Each number is 500 + 50 x the weight over the matrix's rms, rounded and kept within 0 to 999. Layers, rows and columns count from 0. Numbers have three digits each.

# up: layer 5 MLP up, 2048x256, rms 0.0737, rows 1442-1488, columns 128-191
# down: layer 5 MLP down (transposed), 2048x256, rms 0.0684, rows 1442-1487, columns 128-191
up1442:597464496443497548495581489528520468478580569512475502460554466569514475488541561446428513399397417449425533392583620513436469448520379549503625465543441586458508454473444515486506691395446473
down1442:562479549527472531424496594482454514552466414460498638473600449573556493503538504418406430504407506504469382464582439536489416453562515562605601436568404541485605469470344552572507566383489565
up1443:497619512554514507484542515471506483497527509498498523509504447502491587495537481477488489486504434507458460452403563500497507490484523492461503413515561601533493476402543533511450517493458524
down1443:450530453515520478513512452511547505518584463462450470480504538536480511497537501446460521503490536524519544562493576467490444505579452431466573546467524489540514515599495458523480483525527479
up1444:520533489536575575446539538477479484461448539464408444570585536499442518517472468433486494463515501517504545546532414510577494541602503509498497518481556497547519544516467429548562472555546525
down1444:387461557530449495512512471510510427517489422623506481487449546480522558450458494463503449482380540480562545506466581522361444577381474514440534543588492416406521491493498476502489503527401501
up1445:463496547543500460527474543456577466573502484491453517434462636422418593589491522414477569479535498457528526423388420520546452542448524562519448551514454560418489522465506529499516626359532550
down1445:484381475467495528534477447481535704448546542583520596465536393401482456511529487517461461483481523565500556591504489487441517508606407534490501517532466541518585556501407524450556542536524463
up1446:506482411524516490426527593390394440465513485536511537459532491455475608505516568513540497544460493557497590476632505359429391647527476464555616440503518418524435553587535556490437507484487560
down1446:482538498490462525511394484507545435447543469507537548526519464522455589552507474442464497505528427498488512406496527509474418474411491548419464477486604540608392643456475568514542500494610502
up1447:534553475469430565490536591364554489469504550494444448603461564495421600445478549464498442487466540565344519540602447469575622535543448503462526474471485530531487539497545485522571528498584485
down1447:433524418502418454567474434503454445557485523505515428452563464498456564443548407563559423545546479558423441526439546527521434482373466427447470560530534568544582447526516509446457409517338475
up1448:497565521492507513536497420569498489493481451447552510533455478562492609525525528524530589473412467481519457411463555505520486555500467467526429530488506405598509581420555542489405562524453471
down1448:480483473537384485569535447468499535508491529553506499482502500481555569570471573504637572486485553444505565484424445525530429524483506592510477518421506400559506542542545497509477524526545487
up1449:540552541523551514519477531490546466523472488533520442514416481519492579461496535449494448418410523467536502526561460550513565447543511523404504525506459501584496594444561495515525498544519446
down1449:539458440509490480485509536529509490533502533542495436461442536423530597484460508503522412501524523501522511542494535550570526452471500514439494578553487516460498531589458535563492479479421530
up1450:468542499506507509514574533456513485468463549588506497523562470562501557584427417394471624581551493486521516511545434484559511493605522476439575497599435419486553490454467547587526589515415558
down1450:568583546533403506494429523485473574551444413465507542540506494603663470585499494488473510539468497470471509539539495546476507502495531419499501512487464480486399444458553454452496469566504605
up1451:458496535455504557517499446464423497507534474386402494543512537559558451438529651536472500394524509562472528583513487458459433542495512505465406471458490497543489442555493533472519464425522487
down1451:445409455495457520409502536524453449543552565603556503470536499510380468546499536500598514438483512596447517516501452457566496452612554480506488434518554479471476542545439559508478477495540526
up1452:597444463493512496438558418483395445479525475500568494578488511534332490364471462415463527551564530475542567393553509489589424527464491463524455461606682472489480518607528406460426528533417503
down1452:359406532448443441468665547438513477438550552501485552509316508574553388392544563447438552567543506532582587519460565582439626522472484492541555623558475546460498485549491470448465469454380539
up1453:499501486524528557502473562552560476552569537546523553457616573543389540454503554456470533498518433488613468427474433506463444579498499475568594541570482395518499525480432457497506572424443522
down1453:534602543503567522488577458620544521542458503609495552454560467531542466525437495523458538500517575544474473538585505509541352543493503519566496479527506509555476494408476454471451498470482507
up1454:494470454412537492385471519586535482514514514496479470510546532472397482432560486489383494535488588602506586522475521510449485576564489438419490500581485378533548538605473574454493531491447545
down1454:562422441434450513466565527482529622479451446502612465551523472507466479395519496470428514420408461438454487379518500491490529481535492452515595518573509575482559527513541507563470476524512453
up1455:467461485522426509553491461443500484564501489521573495538528493491520551630523498419381508497479373490420461520480551515564524548570527551493612468525437413424459507512554548495437487365531628
down1455:546480481463481537601532513493537525458581540445445502555448443454612439467523538459528455546531449482483562557561504542505459462532479541482571495475506395494471519497456588368468527499560423
up1456:520596490449488540560521498393515481510564530426468457491457565501543479421525556508494550465416423372600499476516519470438526481458536586552532552525476445525483469488495532480544482528598469
down1456:516477513522493485523489513559529506570568451437471570502529469543526494440596441487495477430456468485545582487528567470371558439411474534491436555512458439488428453514564489493434462556493506
up1457:512513499485495509490496496508500500504508497509498504507493539514418508502479498488476509488498501482498523497502534500503481509503495498506500503527509488507487541524538481512474537513474529
down1457:497496498494481500521511479499515547498485499495508504505496512497501486478490497522501500488509499503509495492534471479510499501486506495508502500499509499497492504493493504509505497504500489
up1458:501558512525509531487499502492547460485499495465494506500504499534478540484479504499489519476475475497477539501499524509508515508522498505491498499527503489525519525478531506492489545506490487
down1458:493501491505501491492489490514516519496478483501511498502537487496497502506497509477529509484520513496512534475494483526473484500506469480505494482495505526497541479506483502526490510471475492
up1459:595494550568513526410539474476545494518547542446585485489533529538490536529485514457470506449509495499447508541493491468498556571510495515510422441456479495553466496513579450425520498500383569
down1459:517486541530492444484463507414510512561557525555410570445426526435494486550445464476492484505550501508492576449508484462507443498482476620458441528457484487521459496515493500526515551506400462
up1460:526506504498464508507506492505493467478555529484508505497509523503481506498495520492507503487504473490524500485494500500507491501483504517464495505554507496488501547528518493497500495485494503
down1460:499508494515470514504501502483476513503502498485497494497493472503504493492500521498501485482501505479500503534498494503501485503499474494518472533504502498503502513500504509507532510500504500
up1461:437551469472514644580533460536504482436479455490469577520569536545419472461489452484551520486462514477484450378506394611617469533440423473536486488596600478466444497524559520541497606461496504
down1461:481432609566456424498419594523487601458567497478566552482530445495406470548483442488534456518461435422448526430435478407585552460491576473396471497397493562501492509535505576458381440500527554
up1462:470510454455421453497493498507521500657543554537437506482408593573439485562425418528374481465400428582541590456480562437661424473520448428537511518491446586534494505556534462515549497473441502
down1462:500514518464565540394447476505452574500548577575488479393470531521539523626517519587470495462427445495508495482492417519491511462531457476472485550583550524537540521454461485534520443568566483
up1463:457565546546510483429510579422521507445532562486431446514437473564552591530484482441535526502480507566508492537563565470486472556552504544487561467517432504545538576465479518517533521566437436
down1463:523539438583459455540427515474522632520527579468414481554578537427546412524540506464431537522477483460449428479514580524358498504533520458427526426526453473519490502583438556536547486465481521
up1464:504482490535431476525475461470466473552536462436487461527605633477486443481448520529423482522443465525483471485467555485434527598440460546475454509564504487557461470536542496520524463497559480
down1464:493441468478543447394562478525513528501493558524448491475500620518451474512425511436487470517530481508479527516520466512470671533594444569519459476529542456441528488477541458664457479465456511
up1465:515559636521535570468416599401380460542490470427530493587481476508470550504517478455382485563530485435558526469546531498511440473558577492501502483586461406402509562423543568451513536489482455
down1465:448552400463421531507501481562575577531473511385587427485614445536605392484577557574589500433460431500507487474473554566437415590475381454500593608408391497534571410552521456474486574532511517
up1466:450458470571525530473516505484411450635538518482470558505523501489494470415483624458495566367542488484454558441537412497528470586525442480496459543555481496495515495537450553492529442482458454
down1466:444497506496434560509437621483502666529514460454562539450474461492490498497574463493574508498482437511543514465499559556536480512455572539474521550507512487521480471466514490469492476485504476
up1467:588557572494555479428480524518461503457607415491454517555516508504508520481443486516546511496471483582559598538474530566504536481470488521568533504490539463530501499598501550449491496512516520
down1467:513480371560494451531442528485505559439581471466476541448509430489508408569542462522476411537514401508408469426507570470460545433593420450512555530392509467509498444526484416457466490498511455
up1468:522534505476505507500500493485480479514518517505481493499519510507470532525484514470509513477486488486494507499508497498507504492523443505503499496511472503520500523506499480493508519451493504
down1468:498481512504522513510496512504512524502481493522496508502508502514544492505502495509524498484505502498482498509548526533485472487510505476529508490497498508503516496479487487490512482525523461
up1469:491525563511482478532499340569462469477430512485469460520441469502432453522550596445503505490564429488502584570546471532466528486564493505482449500530391537520532526509430504540522454489519513
down1469:581506525480491562528473517519400473510436443468596487480554451542460565573468513569414509499548508587502505544526558559564441508437432478508615485447614602516381587474483438440508518426471545
up1470:395520478566458549457518542517532458517676382566525588562540540503521528535485523401514531434472445500468563488406530482448468575568538531499464509604441491533440494512525468449549512512530522
down1470:493499476450548454638533485580527424405527490429541505524573461502506470466422520473563549501493464535430491545517539468433494515502479532492532459557417516557574481465445473540454613593573516
up1471:390588492482515533505451525507511465565469477542489508455525427515549560513524448510467512473532409405498424477452604525538510490496404554525509533444439564523517582537462444413556602516558470
down1471:441456498545390534528535547495469508409576465490509539483449412473481496453546533557523453574453497491480456546593540537397421474535504483522470498475501591471505412533494573506476590392398543
up1472:493508551487488481481479430467449486587544433423470508473547648488517546456574504532410512500532539559501524450486498435573494500386537444430555580504577432429472517547511439521567515560411510
down1472:520497498428482495468494465528533450539482506486455449458506440512539485543449467497531492483495495452345553551444541530420510531503460514515442479546473495516477509484448576543516559494507547
up1473:517504489467485526407459496490508475572466465480399358448528507594485517534506550493444512550385505518505588490434514518568579559515475555466435482494557575492413498507557561536540534381446459
down1473:554514470420428524419488429517677508440522496509496480536622506560568554507536515570510619509500578425488500508517511568559493522547506472537423555572544405530533421471580498516499560519512477
up1474:508489432530583464518550525511526457531553504457561553480600511457543469525486512518493477463542357563595564525521524545389492517529425528475431492495486435471475496565566496571499535473517458
down1474:518532408554527488514592576568461523523496480398490489463544514488530513551482518425428522560548427513583513458438530462513529468547506453421476458464580352417494446531554504604422463571510493
up1475:527450501469533531510524548502481503606502608533529458448496473528447527523441518509565492547534423483588516447471450460577574493519507458528552490500569527486576474447527389539451478419459488
down1475:486444473516501513597468565481551583467500470608439488587440462441411512568490512506502533515439460516520430552491476573525500514532529522502573567580531517475536495528517529549431464421459504
up1476:551527486511452446462439487401529490512517571498308465512466525507502513448531559521485567521538506517471422460560493490525536580619510411533552410499477568444476510483521514600490514510488495
down1476:528502518565427527559372449526482538455552496584461570486552544480442502530440452526475606459510490464479512429529532541463611544413431553444559457360450507488456405523479492385470510500389459
up1477:551502429496560513584487457490339448543439469395439491507528548496375514468527425472497493542400545451546541420514480574578480612488453574536486468566555522497523470495511573562477556559458459
down1477:522547462403555470536490447545525482522428551480546425554453529588518489462519508549478506504442503502524604415534411428582495557507414533476585569522557585486446529483447534421578461454565423
up1478:413560497558475471488524542478537453496473580453427424497430479476441594532525472515531486543473532499411415541514504405447494456559506488518556526487533501516495529573510562565517472495529466
down1478:478544419409460536490483486412482521512505494525531503427501570488505479478567499495467543448510493493463504409443477440444562496500468418487514462478461396556477492523442595518534587457520557
up1479:550543559528423458407523549441492471558486477449477431466587567600537555516409492505454476454491552518450510455464480520582481458506458539542516452578475501491508530449596551629530545477488497
down1479:538510436512558517547497572507453566560414491437530511528612484532499411546490576480594323422529491489493497477541511422540472475577519481474456422460475531583522476454551508483533467472544516
up1480:492481540464473517509501506526528492492444552453507507440619541591444473390496485489451471524491497451513513405540506465555467501502453524527455413580535581507552458495567564610558551397537429
down1480:530399503541509421471489586485523600520555568447586469472445616528507615598498493478512475529518521448560502528365480406593533511524501563493450566438492535549394542496519518444515395459514518
up1481:603577572489424605483518424517458469474494537488454391449512597505439464494496494452406524465564478524485382496618464455515542556545479406475571537511508450474578584517559428581575491470512445
down1481:536567499616406452539473530442492398474433545569586539482479441391476424641464459435506455446519547512566436433485535533573403518515555541568424500474563506459454581502488466463580519512416471
up1482:531579417458487532620508439449435482468451448454454510519511574641493669505518530452461579375491390484498594469461488514463406547487463599443487512541374463589464460498399532433488515511457441
down1482:553425517404408454503429529533498387450531533607586432546515514526417504575522488551575479431500508434400481432382546502477473588516505543514426508365432601546475493535407482536495546571603472
up1483:565582499520471551496528462502471444479459476496552497497571542478484590560501494489517583480491428496539497545474477528405504508472509591566540467513498456493496535422451450465465499532527470
down1483:508438463574336602476471421540495417443581485492543464487462626484499438630569471541495455471541510465447560461480440479507531512462438525447443470471356603510501419531453443456544540503474534
up1484:441486520451464474429464501449493458562541655531461548519526479466541487442458531524529502464427543598423509480543574425506452548484442420485560507556606515472462480580531494528579580467491517
down1484:542542601528489522461429579508577482497437566411473440549494447428558549564437484475542472612542549456532409515513507437443422454497540545587443577463599446557489503503483594493442485553517418
up1485:559540436476535454495560466484430510480543533506532472537505506498519469436428502470555513442538553465472422501501510388452459550522453499446489418576500477547505541489566445463521470444489506
down1485:457414531543439534537544526616530463499611410554538543532588541546526489513525550529442616454436427414406445497493475488521465437524486539555478483562465490457523511535516533488552571492500440
up1486:472608474519553512484535492507615476464486497511599472410490586496332655664543567404488537489410440501557564484436464459483437526553488500546473511514435525407497512503510522538404547555541548
down1486:531582532402619451490433503420476524579378406563513525491534570580459518537429454351469542535450526604503510525591434556442493475502557481559531483465558356397468516532515442516546510505544476
up1487:503542510503501528475475500498506415501517505503475492496493529501478521498491513524498504506460496506494508480488514456503498526502495509489486510499499522545517499484528506478489508495440492
down1487:496495497491489499494510506483527509502489493503502501501496487499509497521485501490499503505511496504527502496503490486513513477500500490500496496501520513488508510498499501492503495501500509
up1488:478498508456572443517436521573517481480537476568517426479630575473449542435420507571478587511442513430508508570491438602530500422461526499545403507558560490587542572549575410521477500541494570